config.toml
d_mlp = 2304
vocab_size = 8192
norm = "rmsnorm"
norm_place = "peri"
positions = "rope"
rope_fraction = 1.0
qk_norm = true
attn_scale = 0.102
optimizer = "adamw"
beta1 = 0.9
Each number is 500 + 50 x the weight over its row's rms, rounded and kept within 0 to 999. Layers, rows and columns count from 0. Numbers have three digits each. The size before them is the row's rms in percent of the matrix's.

# layer 6 MLP down (transposed), 2304x576, rms 0.0355, rows 1916-2022, columns 64-127
105:417504534517506509422526520445491480494524543488512522453423533459460502605506525475469545482533427456518541561481545543602530451467486440550433588477389538483447468566488598391468502444338448
097:508487453532460526443552523400475498522496528487481499546503410548432530535429630546463421567472509506431500442447460417539508578490478586569410438465595545458378512405507512510516530543420483
091:388485613543547508474410459457594593562526458453559546570461488583522465456466521536476507494451464567500449489427476546483532431597492555482494449490508497471531589575494535519488567421496456
106:555560537423494514469524510459578492457474469574441566452509536495537500400495511511498460538451565436556539521492468419480443502529533519445431535456396529464425532485494405504478522539505470
097:529566418478537553538540515458543554593497474445484569425532558464435421534525494389474504501591514520463384546386513509479442477491438536457486495521532492534439393436411483504447464513531498
093:511521476463563527456512457558504509451444510511635493520560503526500495540536454482426464446598514451518492510475505494563575465537391404440525470477550447502487521581492501548562445465405591
096:510569456519549490455516510515466549536392557463489519536621407532473577508423425486457554597564515496496439484521475412499520364432485391607574504526425545502546551439501534485459517546591467
112:459493516630620491531483451426553529502565543547494462437514554520473578511522548519548519490570499494469422434476459557501475435507434535482526491522500476524529551539464435454429505478599506
101:565557571479485548473568582417558535463484505490495526489514523518470527555504517554475422464582544515576583461427498434498499445554506475473477500517481608443480504589553537470646419486514466
103:458515404590483517478467546605514514434494479454536542569465456456482440575516585537426524526529453561589554438536495476515444479533543537448448485526480487535476499470523425553485429469534501
105:517521410503560522489451549503526429526457440424567453528559475449463481592529497368480413488570466560493504503491500496481417499531512491504540522449550460568424542459445529378477523578471551
100:496524566631511562420554484441450385503570536478534432517455469476449464559476606522562406524565407479510558516568505511548562526518538358451467505540392467380443455449546486519612475447460546
103:551564590543487551523529533519504526545472539481519550485529499459484510472451561548471392427563408527490475525436433451573573549426454518473460521439491453519533477502490485577513434512501542
108:502441541532475457536522514484413433454446492556437502455465385438480520518570518463590453433593512551452434457498437482446501524481583561540518534614516502596411639474574532548480491505523516
108:389473424541576513474445462453509515467535578463523522600496477438467542489503497507568479567395525522500485500552535538456496495516450435491593516507545513494399451470487532484413501494556496
093:454463526532481537481561600530465535560566601497436515505571385567509566429411564488487443508503580506515515519455427526498573461538483484422402439548485529554421546525557543551575602440472460
102:509551492521597526507475546541498562561477569493428426426409463448415554541463448632583677441488505490493545469512565543533525504543422495442567468434523519463460459476532606523474476464570461
105:527460592496446406527481537434464551580544485499455535483382624494551575426449524504544536595483529479527596548474459514514454448554486416503498467464512550490470461498496497486563432485511507
105:493555522466491545574616586425572564499573465450507452525504490498549476541552405456561509470542498456577555512503442553526538494459472401485505447607521488452438418470444482468405526481419614
097:423595607501536585541454475507475609551605545578444464524439563512545534534533538492536488500533445550555527512518500516522564462472558463523449513504543433468518423505493429531539445529512468
095:518520598525436471496512448528472482493486481548491509523492546472331493584472518457437478526379490526534488555474425421585560552532517438504448532513483527499474608531531539505492495497473472
101:562475504533479454455580516570422587461489591487537519546479451515459507465489494541491431543605515580462567394472486435598567459475576536550495509469460495589507554573427432449575491460504529
108:461572542472578409432484512503406504441456473587475504442507549549448490489572430536446492479505490558526502532394499480509461494484472455510475423457540536499554481424475556452494446529532462
095:463455500469493467497511510507547495517467497479507509565486496500490593505428543483514488536547593487512577493492471536479397473518531576558499381551526396515503461501555493479582459496372476
085:450509507508501517528488487499470461500497609463520511441491385523490518495438511520448481464506524571493554562497433478462443448549490456574472504509468572434439422544428488552631519575487522
098:482463520518514480440498540502537401492506468406523465579484451489485500461568419443523553506450438434493508514506516582547503502413513537457581451400480565440539530471523520504460565501478488
096:474433599669540480526530470537501450440519585501523569564470425587491554581431534465505509419422593498462481541483526444494523490506490478484526507509517558503487525479487565508449546520430596
099:467490488451507441574461433469506523483473524429540529484468469552439435564435500459430477562479523513468471467474507403587453526504537427595527425509507544569550526596456566511508510456562490
097:480539512561547485499484466482552509474530451540474525530456531420508487518533493489610514522532505492490556566471543369464442448526493540438534527533515449537490426510471479446504546428498531
107:529557500437482605489576511460514569504528495452425540429507475452431464490508511464520495488514473508576458516513569655594460509581482539519482426547427544490498497474448498456464541536506463
102:504495522624492532488520569443603447485502499476493555456430450492548413456554473519511515394554467499450490547418571552486498535507498458463453517483582534545504489534442470497508473595504518
109:531501527559494488536497516571402451480545514549498590564434495513579484541455430476519566492526482517530512565459500525508487454594464517496494368500470410514557495610511441525516582539460454
092:484490513473562496478434460433529517394450496492496505554455430546545414398478491477436526526466529560534447501332496482508557474522565437505519512444541539507394482528496456539522508473444470
094:421525432539488508467534353512473401508490545450509519545405430543435621505441486496547509385605567531502455513410475509457501531431468490477562518480474525533555530430555516460563580459442503
110:411445517437548458545555514505556474478505487512443561493591434500465524433540505508560561595452542477587520407525554546468611360492538532459534463477479524446454545498507457491481489499520549
094:466503549514538502539479472543555482518535461490596456488481406533515461487517435547573485505507480453522450402408500570502413488556516511474490437533550490468448429536428502475516496496432575
099:461469496580526513528503360412444526453539511467443462470534518500528504409463456516564501425528559519566495546478556494594507620522460415504511495533485443622499476482528470413493478509611540
094:548570445574467519509459538454605512516504487515493540491559455537431546560344412506547559549513500464535510480403535476566581518518551488496511421493601567511633534526510574504524460466512452
089:439489419503518620507564496533576554544469518496516421583491495655519595548461610591497499537450427458468515475464491461477489588514499535511463491503606503509499477525515558545570469455528492
095:434563506530474513510517522494336532505442577539543527514585459575490504470476500499585523497580431417514387454486576508477543432558469486517481571535523540475556458514521391419483587517506517
102:541466504493621455511458423440519526533531526518537510471616466491472558543479487491540499472485496505537550521440509552506496512371417539370536577435460435507520500510587440500524456438416544
093:456449426418469551520505614498446479508411515496488479449573453522556528600495489612513484564463551455437524510524435434464422502423516524500575563487567409534573569447539529394479631497492565
099:507503589481555464435429532517491524512448461518504613546467445452434467523452424540521480577463590524399439512394603543562446569456428469524453460489572499543453450561454463543544406460387610
104:468432495457495414467483480411551517575541551553645532527482468575505517455517572525600469390481585529544460492523493476550435461483473523511503506464447517490464583455599429500440420476439526
098:432512428513469531492538445446525480544499406564439477558486400664455461473430587494486538468549532553521470534462432550477419521578551484544520469570500450535443563500502474569551526510489495
103:455453516582470447492532587445483481491487548541426457526481379467428596495489402453514592498578476519531461493460582556516515508495557408546449554576442434434534491498510593519591537591464467
098:508456473545475551471460549494443401417545408541511533574384513577537459597483493503486507492526509536436553465558588517533476500433530457507513489505480461466489535478521473502500485519512461
098:396470487520522542507582504452535509521473491523484530501522472584516497432481536547488493439401483507444364516467430518520515436581493556472516551526499549558433407531449503477586403438526558
098:504511513469464479513474566494439501513571515505508503560484435533528590500480500567564499554537453524521523458393485539490384450512488439471454529552561512453458567546440543595541463453514521
100:490458543608478484512512488490523409450578554411491542543449556455508502428415345545508469464586480476499469527486579458567479446580509382522495528582497452520577548477476467568560447565479504
103:473500412526533472543594524534505470495508537511511465516452527526417518474409425505601483462476473482566436484461486560471555542576488412442499519520477560484508461508521445414520488437427635
117:503470478430447485487502488467501592493566439486584554532529392564468492411574510530460458460577483446505464549551415468561576477542462529508487523397481476579561516409510528483506469512480515
099:476468572503521516443497542476482460455519494488487449608525545488434476515498473507458481444552467409481466516449498570527552460567490459571538578455528549478577475515486555490513535430489593
101:620499479544542575502522496448575449544486441479439513524505552516459515507311470486535630568543571523494395431485470450568524481481482479445446501482535484501512540530426470495446608532482482
097:486495477528496545495438535533497460424487464476479534420456542557560540493437509515542440452472545510599507472366605517548533435548414381437485446448533512554548596507484499533412497504481495
111:431388566559478529563449534519501479475399410482516522429501521529585537586429535469542539541498522482427449586475485498569459558542530544593512424537502478531525568474463433510469456535422530
103:452464560507497515520507493474572514465509418452483503505529430556454588513485437533547500458496572486486499384496463500483536491429571531446474471465459498559581563415479459463543508562534536
096:528506467495445487485474499483533371508584506545441560522478428422452521536563469559606459500410477485542510458518474536561544447467540483510395487508547575492465396543633494449541507438476425
107:487509464503495469473531552580487508427504466440494576574499579546512529469574519470532545488535549547431473456507490587499568611516492542396507471503477448511497485613563482565517521412510464
096:477492490487411522535532456435452475522474431651530491579501513560553482473458545491469454578603522559484429448497488480647588422443477493492557474538466525508545491488528506382567516410416411
097:668458461515481462543592423510494455371443528540523550486500619504484541558375492460503523434530487447409541517441448461446467583483595463577478515470405573445508532474521477494537495574512506
106:478446454508397507574425524520516421510531528533487522499516448551521502443480445454612518447442488463503531530549507493540514579533459379547559422456553504437541548501540475464396498544442462
109:570607455512440476602500561500417560479459531577566472519501556485508436488571570579467495509516398422496571486615525388470550460498473483616476542536476426537549504529538487479448503476543526
105:454461610489510501558554490494610485438580551477498463460497498496463508518488477529472464507453512504455509614408479518516503476553486574447460476530415553403484482581521554446491473493518504
106:491513436501601580467512532463517492531508602590444525534561512534440467581476646566472430518518477497582582474543421436478482528545536621529430537537521395536590495499517512497551563553458482
109:494625472620489511474487505466562422517443517462466501583494528518456501484489503594480446490493516507419522524560441490504493486426444415397452482459535499530474535571470447494435457377463417
100:481495509534508487472559440528516496408524488557395511609496407469454497452426524493576442515567506492456547487443553462584504461403433514498407492549458501546473420520456523557501568515533435
107:518491503484504429466517430443459468525464547556599514552514532518535485490462524517455455530437473454468523355545523527456428546511559592517535483451531509472545497467563513440484502537560522
096:556524473490522431487586420530558492466522389557483427496459466453369478546534462542509585503473518446535483562512503608511511479546548556566572492424541551555515528546428368573396582515464537
104:589405526479608482431443509564488517445503530538459565559518566550576459537516506450466514506470514507400576438451618506547393465440457563556452499440555530518516599549451521481495501589479574
096:483478559480508496514451435499523476494468570557555543447524346486558483459442557587544376453507442507457611496414457451406390493562556500493537541456500535494489442512491518508569533469453500
099:494476507479472461524536464440466610584477529382466443501625570527456562537446536445490285539508479428506469489457458499477453491496601452513463527562549575596455398410484481483521515503486479
105:473512446412479398470458533579574507510403440498507529477481498500525542487516441486537509498496469434503553508444415490438460523403485444403526587488535442489506518485497523508403472502505510
101:479470536501511629486490523582487533475497542516521549507566517433453480465510534522512491588535534479438518515545552517452447523409494452485509536494433561481568460510470544523461477510532520
095:430579453571458464451461408577425592390482464580523445572452475491498484488465468520539538455558476425579507549475442423567557456491483512540514506564613465526468487517557452460576436477496461
097:484518421504481443473540451473491506419465479549535378415566474497427471546455500455420528562427581486466519584433497502425474491573494604541486601532464497490376521564452537502449489505531450
097:549485471504570442474575543464475511456490444473411446533405487502460508546460455533602480488500526566500526493493458574543527431512471514520516441545511529569483493619497517495637485500486542
091:525558523526503462427548530469533504511479563487441534551491472402500488430555490554528499515489499520517538544485479463370485498488550558506602362486469503508440544499518502519503396418375493
111:630521531515511590490469455551468526419405553423500489424517534574505486476536505512512548437560478440550481514537547442685529496571422494599417526496564458517455512586479564502533491459493472
113:536513502476486592437450576505553535557516493552412438429417477494526462544477543535513520471526533523532437472500580558479470547507498420502521445517526547472431533494538435476443524481449535
099:477533560533551407464502501440420456455515448442414503441493474516480462466488481469450531559486473453480558528453485535547516511460432567493451410495514481541546457500445506524477515408620451
101:461546425542550474426507547478482500507425395450591457486454475568516423430597460482541589516396539475472525520512480536483482482523327399495455530521551574545510507582362544524537646515454478
097:489572521496469488483483596451455514466432539400501527540407401506469459530422531438478490460516508439470462531532519502510468560499454431477446550414401494451568540504588467532402469422508554
111:501394522484523575448627438500528555502457590574539496508491529574526576481419594471545489509514452586466547550446518484570485464624553536494433503519527550450553613459469473528518527519500568
108:412563470436377479479465462583457559530510494450590493388534448616545508483513513535543619516543512501422458430510482599504487533529470528503554470483541457413421486495516490422521468546503475
099:532487465436427559461538536565536517415488511514580541471556561475497469545514491446519388481449464456415393469538516505594453539475525538489540568429566434565510532522540531473637496536481492
087:465586525554452488441447576514463511498571503542510452524520417508532628536448497574510533472558498497509551526479467439604531480481497461480462460518550524490537507561512449463613453487457556
102:439474496453459461491478517556561508509478448489455456514526491486537558530524491433509515489449625543511466562521501516479440512490454489514403504505548523436490564523561447524473584445443568
088:451534482525497502490479468457530558601512428528536448436392397571533457423464495463547390487475526527556478549451483509472486512507465525520442505464454497630499475431517520561566575491408552
096:456488523487487560449391580536469465542509484548508482459534508413469509447535486579512474548654455518504543436575500530409555519476559420563404535478433522473463463526437436465551599491513564
096:495534492494529592596538530504576333490474567489568462543496422450426556514455443479525527428524476546557437513516518462529544506575571524452493543497514604518555511457413483524464422525432445
098:495481474394515475474494536523488479515421577437536549391460587434463497437419519471525514579533547490524509501441557434463519560487500501450505445555514543581450554468549408552518570428504492
098:465491538438515519495499557474495439536464511535564431530613465476503513570455561537519498434552540491507484482532498547618502530535476483497530474545481455480476451452601515494542460510484490
100:510514433494561430576578465524536532463566510551536536500537515448456598496572533446461461493488489541493515505511458429521513393484404490490477542543403529534569491388555456412453568512501426
102:516538489504474531522580399613599525437466556477502535632560514615460394492442507443512656553594502579502413494503492437507513460505504591482455465510539540481497501419599483464564465453420442
103:386461524532561460444574481439475488526491528549467524586512558495451479472494465511483561568494484479510446508554558471479539563429424639463508497442465483542471503512481415504546459469450512
099:440499585490415505467457478509410462450625551511485446510447476509524544517381566513499498541468407481465560426567495448507537488533524462522514430492488444571655490575543570548624470503484507
097:450514480565535564550496480503520409488446465482414513531511439416493567495508474482531559569536537561565477559594500486549612550544498530476434556522526425431517503479391603467434527517453546
093:502438544450520609510474499544501575469522506539503408498525524525454453500503543472540496438503478547477484477500561506491478500515500452492377552484510426516521505462505506512563621442496470
098:466597470495507418420602517437512475490434471596539471552477466463513439483478490483512475632478467467544571534516411545504508568460489453526561568455420549417447566542480501514502551442500533
099:413538525442556483394486508539484527513490527474571609522487475566437592482438527516513449527384535494592531541534481402539522440516467515601546470534547454650398588466566474401546570502498517
101:530592571451568545461426552477429483525540560457513400515527496495452381551578504482547429471465518606465444516544411422496514430487504508510465606442509491509476518558481500475520574496553568
094:530549541495521469605531551546484437424513521480516542423573492520389498546455420498419408466556504495567453517473535461504474433501479471452480462477634440495537490527502469533534503574483457
101:446529516457600513536461593645491562492590467506526549451486518483455571572542448573409449483532448522569466525412473403506565500587515455536583547459470481548438481454534605450561469467495496
101:583398590431518454439505544626474526544466534412566534493435574536573558519453507539445384514497508531405565496506519609497492526507509426379450527406523474455477434512472502505452485474533448
095:470565466559582561423438470442524465440510478460457522551505509476503515494392483564562469428554515445530526443425494583603557540474512574469564473429572576570516543440477503490660461450554481
083:438532409520517582509540551448548539423421510505427484456531460572459582537510400486432549570555530539568449478451535492546525439537501506471503510448472523457478453520531534528563497475532493
# layer 6 MLP up, 2304x576, rms 0.0409, rows 1917-2023, columns 64-127
094:494435527465490464511520437548399517523536528537536512391528383530463482434505463437414658560575514570521474468463478446497526513475552477488443474590528596452460513462550491443489507497415528
092:486534541534499502550484440521572493542433472485574526458585462452460498584491529608541411450488407515471406475523512442489575602422533492498556460592564515431459473530491611455474471491527412
103:524585508506549466556566511448489480525570465498520561420554480483506406488447421536513488656539484552404447440434439498457485615495506497401430556509533515559551576554421490520537474569434436
099:488446517424518465469453457515452414547462474546496469553466488546475479522638548414487538555446520493505425520465433524480518497521503512494591542468436538471547474464575556502498499506583458
092:615538438573499515610483523479426482467458381430502534444495415469607381473561449492419493448511562444458480637557536399476476519508490453520464477538615473547507448518565475614544415544510531
103:517577528538467549491446467508438529415650513488433473531548550514541557482653475474596519506476454534537545505516485413552495400550492541545504416533541522481606415517524429522516498540522561
110:496530447555449573417409440543435543519495403433509593500539494519579417539560561441560677557486504462475511483516561491478509429413492456436474487563510462551417472567523476517462456534452460
102:474535473514440547557480463554508514436466443475362474521511466478517564546487414502520614531561511530418530462578558499486526511536549513576527501551495484557539499587450486486525457529456502
103:571453532441500489484474434501447401421463573435525429493460495534490429530510505455516540515453486558503475460480452533506451554588553495471560561594560606480499487514545489548513495451510521
103:596481507591491575497452509456494443465520509500438644494528500592651550536483532484463473645582395398491435459500459536503508511410495421493528511557459556481461428400505482504523519524437535
099:516473551502479490525592458537519557429414457560418578529473487532517467484511438636418593558564524541416497569490539466513528490412519545438545479510519515498418471520339572463545475548497453
104:498503479488508527553545489456492485560495402479552486561535451499515462396542554518549438550502478519550444524527586523499599454514531549530497594582476575497562546510524480516532504563538412
107:548393486548416463562421467587529570626601500451403410476627495501573525546512483493440451462560513496549474555376568459450495528466549571539580434517544529449535486574530549472545457602572510
106:490500575483511461577512453577451521549552543430533488535479496632521473479541525466484451462480566575572570464491479516504535403525486513517517448524479498418575522458422470485506505531502425
102:491461567522437497565479428476494444470523454482497475504586440505494540485597465606568494495559524454570491506488513477453435436426506552538498545535513502529538505508460529444650554530516521
098:510443524460436448548484508601515484419455527464511523492539386553519486548449496561553443456484442504387469541480422424508426509493580556525549485496568528414514460568548563528511408462464502
102:474481539567547421553473581430481469538523539450490537438528500441528451574547529482511499477437604511396441365525477447556582455535541463458555483526464559545459565600530558513457428467460518
102:447465437456655474547584451404487482513529514382517515580395491468479459503458520473564522518550482508535528485413441420565540488558513500526420524572515511494565517472513453568395483522451516
096:445392539550496517424504493510476511470501513518486445451563450506503556465528543608388448503502381513518505555409387515457540477525494511377504568496490552520452434565516542489494481562549591
097:513416553482555411603473522609471464490469469483481500507461490517505463558554541515527469503544512406458593530499489547515537547418549548388579528405624570423527507505487402490483481529480518
098:490511428554434406543461510467502482412527416478500530429471468558495428462471509395525469472554439563581511477517507516475621504531534557472454474556464579578574462502491521551418481506429589
105:524397378457563384464517515489380530461517464605510440428507482482613493512396520501563499539556455443559471500479562536552509525529526454555551448476586525521488490514533525500602494492409437
094:504500506437558452557523464480489423470617494574506482514533418509485524547544509457515474453488511421513440530532529504505489498474643438454600496543501493584579486538490531548518498519533379
086:483443531458377484514507442455457425480538471449564574504498446483604461514480485511512481441535538485537500481524520469436482472419501472502395466595438496517561540483496476414457544448485480
094:491556444493530487499495413575479461512545578450436561498520503508514518449469569427518594547564458515524585468432544457465489545446542522561607463647552527467459452562397549468505413525541426
092:466486531549417486478485500515520447466542577491398421485488469478524488612494599430475475532476456470523410535445535524446511459530597483485510574520529490403528508419574542501476488507417517
101:462473510555485405480472457492404392469524413466433479511455531466494443452474478420456508487478462458517460594491441553512520452516519507512477462591516489448448457415368459486484411475430452
094:500533455510468516515507453548575495530485389493482453473514343515490531489508463537552444519505492475469477468445461402471382552516471432454489532488527508504570398495434503514439427506509454
107:555533396576413463500547441563491577503567492474427582542530457569614465366516574504408478443427449534444484466476399457576501490558578529481524408527561517491494441530444514516489476473490413
103:507526467560512399452513442441425481499514473505471517491461590460531466405652498527493569478559490461438559577409562480472444581467573427511582543437527505495471361506519553495518517497464494
106:440551498524560439395515503514453483527511478549400495386508482441531450489472487564498597450569530488429513597507451459553588438502586447459566547524537515553474399486545486504463460442541466
090:454471441467481495479496525455508371487477479524480614463484468509498493517515483523541454479398549499496552588534517435497509606531526530448523502564536566469464545490458444622470416544567563
095:501439480521498440533526520512512559510510516574530482474439533558462518594485448489396583496567484535427526471507546497501484518410522498511486457457524521494490503454527535472449503505519464
111:500414523459522495445423447621545509505431500412537597547510520567492502513515536408444562556529454537497417538445486408540433486438555574462555527516619559627501589612466468479546452590474502
094:436457443609614494443493425568486468511540581479581512466535427395510538399545550479507515515511560502542488509579518532558478496583505432484453525528529455485516497546544413403478496462434510
098:456450495537407459445425426542465480453528404471492465558652478527547403467454460515488494567511487441477432592559500536552541467531549522549553522507530538521592419461490464500600417450464546
089:515497457514460455647530477553499456485479506467612518580478499555501387459477475451565435587479558538455432485538469388549508558444532523522547538470567506521576421517494476524565430493385473
094:467473519543479472554494442526467433497507453466540541451530420483489517472562464378552553533561498473607465543505515587480563403535447550496494520496463572432476485535456407366565517533440560
100:534492466474432471521546446424571485453512485534468473473495463450508450450515521495527571489536392325537444480497569415409453559483620460578480488440542500541587473469498502542513462476400507
102:535504541528510414491514426569408467487513512557486474443438488492588490487530453480573594560465526519528434491464532518412543485478489516501436469497474578542442465608530400436590454458527552
090:524411461498504437573477459510507465582553466530528397447466532468537529467603537464492456594555442463529516494464483507466512570485502491399480520585541568487485450471513470482444520471465502
098:513543406504463478479476516537463472397581404449508459448574450563489500490449500416536500434481476411639479437479476494469536530462466545478522540528535489503477528505505433463564417498445343
103:431490486508483459457432469523418478502394437436508481403480452424525414463538553429475545536498522547467488591444484397612448513525441502462536538542510489553479462529492520423457477581522480
097:545565414513504534584404526557471576502519404554519471503478474473521544432536490446469499461514540520456567456525484542504476555512484556448513462480556553465485452543535466527588511476552568
101:450541475481512551467495556528441489601450383428460444426501478541427393552457566432491509550578536533561609499466424467512509491444487577461533435552533519451603474547556412546547498497446459
100:527411540451460527480477495415482469513507474441494431539479494515469501474504508530557472501529496488551462446495524527457480597490516540516492548469465528548490398466536563550521463504523479
098:423486511480568481522490438520490432539456445453542392576574439560557421520492497548494491461448564538387433560483532545559492432531458486516499524468451515473464442492493443500560498456550544
099:472478434620404456499572468572555413406476482593536521558470493466527422537479477559464537552413482555417474527502438463525519506540550472444545504496533471501460433516501537566508423510492561
101:373457495484525407510489472478437480489503457540478505425434482500488444536557558504477494372487485546540538513397453431532510577497425497504509548507474530555394437628489633564556500495565575
100:539626495546492541451548532532595436478400476378490522492451510476455485605431435483530602468494537575408493542552558478474412523423452436477565458575573485440461434559493526481541426409558519
114:413587389487485521536447503487539404506495520488484437538540516516455501536463525499529510482478520502550597432435481489510483483432516469555489434524510513522503378538471503555518500547537511
097:433438543587461465505475481498539535571486375413523450438545496506476520452500581509541627574501444521541501492530418482575460455417547530482632552546506597417471501480551453516458522495529480
101:497521527533573574528468472462541599493518529461549470484499514522498510581494410494565595512541497549355534570542502387474566517544468544424627469535485550530445542561437493436535410490392469
103:392511462497476490550418411539507469454477407432509427475560469590531470591506400428534519493434549542493491431580439533585459479432472514533504559552502538436532560511505566400562524502460500
111:452492467541505468473514370514489579495442471449373548508520384471495447515502536516497564480575458425478524489480453466622462507550459481466532518545479522431491494515516547437501400521526530
103:543444460531512482553499506492445412481573519511543483534506409501509522582400482556479584491515500569507471468552587533450538539432564472522579433503519503556470555494491409439656472528485413
094:504471496465489447469478490518447502501547458486459577446447500466507485527463508430548563558529523582480517525458511498562491598541499471486429509505465531499416485532423509488515484557473546
108:447522450659489496490525545464566521467513424465488465531504500645496494447607493534440509514465546542477535464481555467434537570578461590578402517503496591475475422515508510542560453527503454
098:505518419516510452565517464506443523438571494482567428538470486577518378466475501517466442563570455548534495414471541507379487451422569392416443448462523572553613509567522361522561459490481438
099:467472459555511528588474525494502484528440455502470459554517525648521541576494503578479497482554438522486459443591632454494480479582460464469484497569524477506525454562575443590511471426485530
106:451547564484540507456397452640585543535455535459455507476487416501558461532539605521455566494467391584491505505475488542540504561469462460454504480483533536508516457596467478502577481440529555
109:512455438548497386465454521569505437470472437473511544395608465533517420447504531409530512529484523497465481513483449535483437505450468564495509510558472558486514514499503461474523501508484507
104:454465382554518514558517464381479511497604411442483501503498523555525532512515484472467516492589369488486507475515528512510511463537492541502541410617487491531510528486544516475518486507534434
105:466538466465427439571524486553491480469528538506435460533541414436527524455512475543557549479479452384497561540491561522466536573478593543499536403500453557453545493484516490468473518469486554
109:498566519564397508452426499490533523535455497363540503447504432547487465531490451500416444458510433544423456467528491516409476605550472413512566517481539531473535517504510492434594489470481415
096:463442468497508501576383469491486502560521469457528558558457474561435503499484491496471395552534463593598606363554515390490491468414487448469516482479482518425529499465470474487502555613480574
103:465581518490493495439490387504455509577542494446390553485545496483528427606473477449536573477503460589569545597497484489487559579517523522509416531533435554435479460525485469440499378538530505
096:434442530428628370543543444448517507535520510505528504540554432438503459493535547528456497515447516535540588564591407463419620521469548394568516566500511493430466492571446498411503467444551508
104:503472519562453511493462465479529357434539396371523493499485430503479536516522463428530501476523498553521567546469560582541534589463550460549598569435466600439495535448457573409497468481514479
096:464558532447505517542542524579452509527406548513454513523483485485484467431589491536429510573514427465547446536488503474589512479554528586451616436566522509448489538491603560535472504473571489
101:533570541544474528575479486504510441446468524539537499549489494473459541426523472474542627597572487573555533536511552533481594513525496514526516511554546540496482481523599432497530544526475485
101:451518536571541419469420491488516460479532399513483553482558490400499547447495567453564508462506410560571551524507520532484523493503492428553475561544527558527484510487499550444528344457490424
100:466583368454594570542554394528503599560528490476481452416411516546490534522539502488429486530545505465512534516510478490505585480555478476524518424475559538533476551533554536413558487464572496
097:507424512576470465593449483502421537527568534553521476500457501536533460474484559497471570484437484555436466516434528488473421423524421530550496503518505552575512445532441476549521525527540494
100:457576482528560509570580404536492449449501501535490478519580447491636477500459458472525538460646344342402477519360552490558510462561590517562472582639498518508560490500520508357483443591503466
099:453513569485443530464462423520557553474538565531575506450532488530612479431511544505525496580475443506513459484576455421525475448452488453581567534522475550459435483497502487466502399513510505
093:497478538451442475474512436433474361518533486503427518529629460580467425430581528415552493571471581437556356500498492471550455441394494489540457462542532508355494460503444491542442489502506545
107:506506483526478416521493476546573520450515504584518535390507494529445470492433547501528532585596348479566476492445461498546579485431542490548502445531555456529437516494515459513553454514522513
116:520473544461426472607495443544565550507502482520480426445560494530519447491505448500560466478452479554479521490515526491505508547511525513531449566503616536393531524560533516499514468495451557
097:567456509449549451657504517440517471492468434493589485478488541417547525584502507505397495484507509495450419533459506463529406461540512390523446580465546503513537468507479491512547435534453461
100:460518591467498499573494491602469559529452350472445584566502433467551474454511446563507461481491433574493452465419439508454482486554587465470514486544615518483529458578543436502594543507536504
098:489442522444537463479478507551408406503500544523425372478589453503517523496516533508592512538508506514536449513518447523538528491507566452443460510579533594496507476537404496442555504446480469
114:511482475448448490597569427545479522542486453501521561581442423604571424489474480453481542593535454478493455557465550483484435521469512513508506381506581507479574509492412500475491435464536408
106:529554438554537430479582495567479416429487475510487551482588458506503454608546593395581488464497485573578475502558531572564499480437603512459505430480499494524564440550486570529499439516495424
101:559491495535546537524487506513527552491503495510455402476547415610535562500478454351447464492499542491467525393554517379465490521560585573463491572530504525507476462466553556488560526527544393
092:402530497520510513540471502523462533479463386462495428479513517399532418456517515474467594548543566563435457462609473493422386389436539494516542576486503508528461426523497570501530513541481546
102:497515445575486506476482443584560532622501479515477429470511527456579468380501493408501573548505542530503561628528479480512524463434517496540529485506516527505465488535571586479613473558501434
092:444539439508349522481517476499556572465603497512525483541510484427518530528504527454474594535455476474479439456411588559440485589552507465589477407580416539442530493520546501521443514514443464
095:457512458550605525493469522397534424455601456455564526479540423442474476453508456518515475538443542568559476453483473396551459462384516495409549516519561538481465453470528462500576452563524540
097:538531444524452437469555439589500425424505540447461548544584441517502480476501445556485565454471475552480481514413474421510475428472475434512451529640515468436469447553403479576455442530465382
099:501478481501482530551429512526493432526565506519502405474530509485463521505436451439536470505419442427526484447561531484504590546520491554527489408538534579547540507566546431429549522558478494
100:380621511497422449550466434532598388463517502548557477462530534547573518484516533411556499523474570460462450412584495556434518451461528606534511529547468516555511538494495445541538496462427464
100:455503536484571419584552449480471437467489446502494513479409379581490484498507492493479498421384470511508503523576461445472498633628451546427579545537508537483498514523481520468579553485545485
103:513507416555418466442357530443465439508547487466595432504527506423456470550571553581521564472470533529492474538471494546483493525634463519374563560413545482468531482516549497447576494441539465
103:484490517530491533622470476522557605461572394458430580552562448472437436473576518557500568562475500530495476598470449511439573403502527397579499455517494527431451470526468419525481443537506482
099:479458508576547516483470541516495442482543432491394527589593538542541543629598482362473558486475438482520462489485476503589460515458561497532520496547565461472585486619451549494505489526510581
098:468545467525464518531512440526483464604464510444479444522474470503459469512479512553555576612518512622441409540480469412506453473509439460500436486513480520466469530475508424485556482548410415
096:443465500526548485424561519554478517495488453452547456419520511510515487505518529529565526478543541450521429465428549575549523422572520392516453448492460539567491504511464459433548497456479534
097:509594561490400523494459473569506501537522502502544433346591428489498485512637540472578554516482452519556455588550523471504470493521574544537458534592565532471548566535463393542506396495411571
099:469486532501480576529508503502489594457563505442473518512513418474481472521549440523505547588428483486459526479494551447474567486415531480489530591489425586548545510525525484443518454527614512
099:553449578532457520502499489510508465426492449506494546482569532541613487514543536533531469501454482603506524601458383551512587498546545488453523436486503452467489445491611577506451501549516474
099:509530536533453473446491517433513483455509476393480475541638418445511472511559467565554522548561516434504497573404531504540465488482443586532452509573548468541470444485622428373506360529520330
098:438424431469550479530442493543514466558514463473457536494493487558559524454613411560524543478519477434446531464543458588445553597526558502547510418529449544554487460507504589456537519536515514
101:406539534464574453469503492496439480551496482472464470529592446511555556430490487572577462476576552604538527558446469513531580503607457495514537390587531507421407500498496462489533450456467449
093:512520476563475428477442437536496484467529416464591582487532390559533478487430509429472458539416514505526542398543606468459538454476429507483577504520467569536464553495500524491469430545529505
091:473498564545477471542512545520521527464483504508530530474493443555541421417623482462563467550476580551371488514534621465494613488564542493458546574507534479507510496545520496532525526464445500
095:484489541576429406451468520548525557477534489501457511529445442497566492527587503585485476559624554521524554340551488423499503457534515477506520559579449503549462511478494451528477493541474467